config.toml
intermediate_size = 512
weight_decay = 0.01
lr_head = 0.00535
decay_fraction = 0.462
batch_tokens = 16384
Each number is 128 + 24 x the weight over its row's rms, rounded and kept within 0 to 255. Layers, rows and columns count from 0. Numbers have three digits each. The size before them is the row's rms in percent of the matrix's.

# layer 3 attention key, 192x192, rms 0.186, rows 73-106, columns 0-191
098:126144133144152120130140183141147145144134123138139124063138138117126150117132092125126150116096136167135143090134163122127123135137133107141139078123141128103137102127109127107120094131076133163154115115145105124143124139120139099129152128124140134085086150130131062150090185134133134172136120142105129165123122141136151149113109134105111176105085117146114096143098142119121111109151146171108095097136154121122109136166167132088104127121170063143159119162068145118122138128095137122113132102103158170097134092103105126143096107168147172158167125085136089131108142109131138176
096:177135118153116103114128121146113148126088125098147148111093142113111109096105144113139127145138089107094139134130111115122211099143150113145148150147088145147137134189113097114116120161132148116143177102101142160130080154150177126140099140128112112096099115149176123081116138104151130179109132112116163123126137111127176140111128139122142154159086161109131143138080117151154164125158129111090138114128169152129120104097117110132103103150138123160124124156130153141178148132129131154122122137129130116159136131142112123167136134134212159128112093151127162151092087139151131118
094:123104173131120118122110141178105118118128136178156119087145109127142120098148145119099181095158131140101126141168124114082100097127119125171121114096105110123153079135128141169167117121130146086146147132126127135118152104070182128136143117174093159152109122093107138114152142166148076143119166154112136107107135114122127130133136120107141165125142143131157153107074092145108146111132165152105118128150157096133157126103129160174098130128128137123132141067109154179143117131115114154093129163151122116122140125135136139184159138109165130145184120129150100129115136134134158162
089:152122163080144141165134098113127113130134108135081156083110131110149111118176137102150155187117088141156150122126112098143153124130082078126175140136141181150129118127137168129110122098122159123111109129122109123159158105119115139112133122083127128147148107113105126121176146152131088122159103101106101133099125127119084188104150117117166143114126124127168120140101136159110113122127137136131069172145140121164150154098094106135132115138091141122099131132148129178145123108145080123115141101146120125118098185130157134147130131100115097082143136089151138088111136080107120124
098:112117141109134123119113105159074120090147138097118122164123082144117104124150130143136125145159149112099152125172146082149114142150085155112132117118117079143129110129131127131144107143094145131143138156110130163157149154127132122137127109129119112135097127117126129110086036148118132131097123096111158114134140105145121113125131070089125079146144093103124149139118172148122114167137116096120110150177142135135126164148129170140107169113131059171138131095135136138145137152143142175119126133097143165136156132138138123113120144087085125134122096127167124078143096112070170112
097:153127102132091162127112097096132147127090144130088179110119128117128080150165124126137122140129076102103119188116119062171121114173137150137123142092097120133150152151140134189141131095126109124113123128097121160116117177152108118121145096127121109115124095146150120126148124102096144136127107100182153168152135115135131103128119116138157134116169126136119156132116083112162132171080117161139147118152104164120110142133109099120162116127105152127121125119109171113158171089133144169111101122104132133157109155128099132105149158125177115106159109180096131113125119105130165098
096:115135129117100073144157137088151093131125119156129091134132113134198144108150185152104133140097132131142089124117156166123187128137122091110121144182155161132151156141140078146145093126122157165103123141156122107128138080136122102110125109126118133125171119147116124154122148141119133125130133125105154126160083144159145103142089098105109113086181126105097154161103181135167128134121113098107147147134122121109146096094120101176146135120146158154130114175109123135120153098113118074103116120152098161145124170122112105101135130114096135111118098119141168133121125117173126130
099:121106143179110091107114106060140111139126117099150114120158164133130141164112121100117169094096097158169109138121111147161146135076150178162141164124141120169139149114162108105082106123115130107089129119149123105133157128119121103131126131144111123119183173108117098174082191126145148133120130156134139109137130145148106134093073156139146136122103122153127134134138130146068120116133093147164100139128160095109120121112167123137132128130137140140114131161132170170157143120080139130130163151110123141139129128177099115137085078130145113137125144152133118110110121128087158112
095:168098138171155117099114138066154136103136180139123164122142120151145150143113186108157081157108153089114112081108128134137090144119141115077115138108117137113164136125153144114171154143147149116145088122127146090106122158141146105116144091138137144129144133147124107135130104127144096169130136155126117131131132167097154162144154122144078092134134100154165101140149141143113118116090124117098185134144109122150167148137089175156110107134128182136144129102159100138124125121130109119159103166144081128101122154131142137118178169132089109129145112118106141130148101142171113136
087:117129108191112148157128163134166129128106150152144113158146096163110072104129162104121150125138156136096121081120114081160118136126115171119098176128108121131139135118104111112125157110091154113153199129120163153102133116121157072131116103139129147145159143123141113117142133094130138172105154077118163114117156116134137080136107132086130134117109113187138147121139127138130131123107121086133146103144122146159143137156098140144061127137134124130130108155114122139131157134162114168116129116112077112114142129137142079115105132116082114135074114153129163079100141120108129151
106:080097147130155158150127127119136106140128158161112133128114136123131098177174142122143156113126177114105115110115076168135114157107146120120134144119132136170131119131124121174099157099108148128122140095144085151167126118147110153090126113146183135161156097096141114129146102134158104144156116138145115161108153166132090126127169181118138123082103135083108102127114115147141097059107100129115155133099121110171111119103180082178120115132136156084130105155113111112119093125130096133127143130127144188101102107121091087136117147129123107132127121125153129153113115111145159118
100:142124152090130118133132164139124133135148116147137189122103079171099091165164113110162130117149166150108135145118131139090103132133127138136166123155121118138159112145126146176075114129077115096154096130180069129145097116122095130130116112077115125123118136140097119105131129140117124121133116164158128152127108144086153112112147182130117097136090130136103147110120107094161131099157150127128125097139161127142137175133112113146112112131149121125139115155084121140112113164179111134168115119122158102139131132135110062170132165116147108127101196113133130145108121109116081159
100:106120153137169132122110140131145084097124113151144128112108077122092129110131154119151105158114111158097120164146184096182136141113128174134121144124141116179112099111131180129131124106124118148116133115099114122113131115119144123135109131109158103112172101159141114153177098149133109136154077164141108102150144148132146135105170146148076120100139075133133147143151116158137073141097154133118172085164120076107153157089129107161107124084162076108127161110157104156151136113106167144152138100127141132137139125107141127144142144120142171123127144157163116119117111130124107156
109:169109101159135113117121150126121128150118139173119145065093125126116100133144113123123131127150158098119131168132104176089167123175149136121181137090128129158115117135144118173168139138169121141070143109107091134127116174061152149105093147153121102117121116144135177119136122112157126144097080123134142119141160129107124150173157108108120126130107101120115146106123111110116137119099139116145105140123102119129067171142154090120117113108122128163126105134114128105153132149166146122113133106169145112151125119123130132102129184121134124123144140139110066193108092158122164115
095:142117173143091109170126127100113085088087089136109134180142105103091153183118075166149128150133153138116143165104113119099095110086146094121115137099150155141131163132157141139142134107118204107150088136085085098110114102126089124082156115109123148125158116127104148149146114103164100109129156100091117135110122141122118129155140159159167124108119135176176099108131121127169131124103104124129183119108102125134139160123137123157150163113122126132119119138122148097132154153114124147184137132149154117114096136087120127132125111149120100110119148133127120137099115097147141142
091:154153176110110129097107165129126157106143157137093148130111138163144123156151170147119125111168125134064192139117135081143141122113078115133155139127098137098121194105117122056131109183102109135169134153118149168157111140105145124098143144138117127141124114125120127133116128106121135132119099146103085082126131116104171126104146167131134146166090118138128195153146147106098109133138119101161110104129148130139154154163136163123113120127154116125147086137113119142109138129108104112128141118120091119160139141177144108134150123142114132183143138103187143113144141107108145115
129:118094131140137122133151138097153084080150095151115159134165171099148119150101152101141154113120151113160140137132120150125111151137129135125161096130162131149132085117164116130106140105116109122076103114162105115106122109118140123120085140149080148108097180111115138171129180147167126119124145178122132152118114130157123167154137125139134140104120137122101120099098108115101118053131105151149153122116103113113125169135124072117135070112135146129144119118115173119078136122123133092163075134176164154143065124108142131145163102108118112116144154107137153131118127138115150133
112:133164116163121129096106137155146160109087116106161141167120101143123115105134107120122104115120171115131149128119071104154147100105134148127106081158111101140157127192097135092150152135147100147116135143088148096158126093141173116134104103115132148156108072129135127133148094137159144139130102119138108126117160110113070097132101132125115084145119098105147149162129122159125125157141160110105113104141123157127137125150098142124168175147146089169078088127158117116138116125147163124162150159110097128164181137104099128073141119125161119148117145146125129151120128083114150110
103:112107103123136111131199111127140121140119114137148179128132162132097103111136096148163176080111076120145121106119113150110139125092111100113117114137172158112154124101154149103088141131128123144079129147154134145105109150137113096120150147112135139115150137115153141115126191171145136122167138141139067142095101160129169152124102127147152152114125130129149083144125156140112118121143143137186145052120113131146121098095144139124143086117121170149139161108124096149141115140128141096086143090156198137125081137134129151127117109106131113131132131166113148099123109154135137148
095:111129151166113126104119113109125089116136129144120177101160134122089155105079122127133145123112090131122108146103118147116144121132130116147136146145153126144078130145167108129161155135120141166075173135164166113130122101102113152129100092159091122095116137183113126182115118156168108109150139105129156157096166141163186148132139148111080120130137106127133075095143104100146096114158119097139103093069113145155156153123106126143136116137115130104139098110117121126118136118135107139170124126127164125089142117155124115139062105151091124148161170112136164125136106165141132113
091:127110102136161119120114082098095172125132149104143117084136134132102135118106126111145151118074107106157131117157110139125169114177143142107124095095138145113121156171130114121117112140122141120111122155142125114133137112131106123123189126093105149113152073119172151124078128095172127134102095121115085121160137135086136129119103104115097116093100153144119168093101132151108118101150147081139094132122150139123148131156139136093141102121103139135138174103096116110167094123160191139120113131114101122116113096131123118112092160082079152125154135099139104124150138113174172091
098:141140140150121134151140130166126156109159169113109141115144117168140095174097133138135085130140154159126163154105169153141106156204095133155142168125133175149101175119132081123083159102119129135137168172090156117140130084145097144141133115134111111129104089132141170085136112131079160141140182122150120151074116106130102087104145146124105124129141119105109153117113109152078163100133152117099131090168137135125128143132116117127082144139131159132099153126133129121125105141108141148164125135094094116126152096165143138159120129116122124159142094152145124116152103103132128139
096:141092105124140150122129145099140106130160150160111093152101146159094138103131147135180161110120117095137115120189089147127096136101172118129128131187118141120107139121153173162126139124110146089108132063151121110119139154071170116138109129112101138154098143114142128148112119116116136126093145101078140158112078115122145162146137103103129099168139134104116137145133164144081138087127146181121134132094145125131098124130148120126126162141153144116106113118166132134104126105100139084144135141098122126097130151168145152178086089120157130137122143157170155158151131102107097119
099:134134105118142149126138126142148156132139105128155127102115187130133140144089125108102134141114100145122114078107109117113134087158088125113143151144146142126130116164125092141124126145126117135108158145114106104137154167158169159125111087120093083135156132118111128104087170133109128107094139133174119140132142177117131143137147108166144118146140137164116158111174129170152113126103132150145074133122156150133111126155123126111139153094162165115090171162092155115092132159125126152198097092121134141141122127127144106118089171091136090142183140156121113117144092147162130067
101:108145124160123124159118131167114110145115131151109117115128069138151111141116115100137082167153099132099115156117138083146117103187126137138142096144083148169142164113117161126151149134087076136091130129121161127158159122119136091129118118176151142137157128087135134153135152146105117143135105105064135142158131138102123162130131124119095134113169138132132096112142104128166127070180098131139100114136164102168114050116149168124131133139144152125124145141144129093122108108137147089111117161114158144165161092161147136125127129100143128125127081113094101124115141124124164120
103:130121161115169102162142143089139154104110154128158137168113115149101135133118138129147135135156094121103091121094128179205135116094105147120121130167138124112116174121102146097165146156151161105124114139119152115116171127172119118137151122159132117153099085141161150107111141105111126134121138101082097161110156132113109103138128108079087145136094123141091161150095129127116131088106095135116104114119132110151117167143066114148122125072174143139077151126124122143100109173114133127116118110100094112155110150149159120150154086137105104145134112143152129142121145147086139139
104:092115135131110089129131140113127125123108186129079126087132139130139115117129143102139093122157171145102109068190165119156114137104122137142148129148106161117120104124117163108150102129087152169083134116144127118095105125144169141110131133111142158134115129131179160123138100093164098139083101111107135152127186165155097131165119106119145096129146122119122139121110129164116135177091113130165179163102138121119142120183149137144156145102165140113142117130119145177187118108154096097151156123125140134141167095125154124122131166122081114135112140140146129119125140122118113161
105:167114103123124098093154093111156152138077123126116093142146096141152089186100155124118105124161126158127121129084131121120164139113107151132132143142121068132125139140104097131152153137095164113156101121125139120101095092130132114126082070118096093122135161088121115149180091155110116123109135114159082128115101147118179085098146116102101141105105109106112141150094121101189127169134142185152154116115133141131155151105105151118128114149165119119109135175157109143110133150123140137129141110128155158167134155143153125106086120169145132132116102157123121112141154112141136131
105:126130127122112130125168125122105127124122107158165176125155113109184103087118120146168118118099110136100124124151140125097142159145112092151125165122138129160126112119098091148127115125134134150084105102151095135136181169136142132126115131127124149149136155153161167128160144099102108123167158139134135113072145115148104164125139141162085142121118150155131133126133109119136119110111109140123148150097170127141152135109143119098146135148103134113135133093117110124109120109151118144115096129141166182142155128135149138091162085170142124133194201103081096142164068161123086160
104:118155124154102113168121146145154044160136097109105130141138125103134139117148125105098158116118101177096154139119187108134146138101130120133129108130193114100093116131122130187125132119108118146146099121134144089167132128105137138168151134120104152109130111137146140142146135139139129102120167142166084148134142152108140126127140089105114144145129129115136153121142118111110144110129132110120092113138142113154150112120163138140131098087135156143128156159124110090121112137132120126127049173124128126098107138152126103132161139142120168111107184096129134174159193136195138174
095:151094115125102066131144102179142126127171134109173121172133111130135127066136124094110104100121134140109124157103123122111132125125090135149098131170126109103122134127072150097160129149128105114154147143104075116101132154115130141121155120085125120125152145135094128146206136123059120129131137158092110130107168159136125178133143112151118151147107164143172141148085129113135093080170114131123141135148113101158127141137163119104152114150094110142139151121135126128139126099114146092118125142093152105171113107096124078108136137139133090157137106118109096093144155123145125123
098:135137171147135102143123135115109109078154159154143149160136158165162103114121150162152119104137195139155146132109096124137110102099136102127123107165119113096099109119105144118085116074116131148150157126105153143111119147097128125157121100126139127115126144122103178124165127117146135156160079118129139098088124115118126130100149087092121148150174124141151130132136165126133128092159095138128110091130125109139110143098050144117140132164116113131109107141122126161129114150159132121108131082151145130158122149129063061108135133153117165071129145127144141142131092131147107175
101:188138140148094123103125142145130147151143131154146115113144131140132167132122141133136103122126082147151136129076154112126133124101160095130153139089134112131081126073128122096123134149109126131133109091126112165146147146113122104138149098125153142145115145155160164142109113110122149121121113116121125125098104114164155119157150177167137073116107170092148168119113107087136111146115118140100122098146169168148114112097116132085130160091091133088155158092129138113169165096102112119101095173123152113121105107110116078088057159136092158144141122150114132103153118118149111125
105:127094097134099130118106110110108167115159137116127142138137159071144139152149110118105170122184104151134179145103127139131146127125140122095159152128124123141118122096166128101104139105119136130128136150164144135139128121115129147154156138150119149109133144170108103114163114082122085130154080093147151168136145145121089168167143079145117099130147115125122129140173136130164108122102084117095133165152136161089122119141118136142141168112160116149142193119172130100090101127141112095157129135138094135121162146137112206126104105132155147111148104123137080110097110115117153168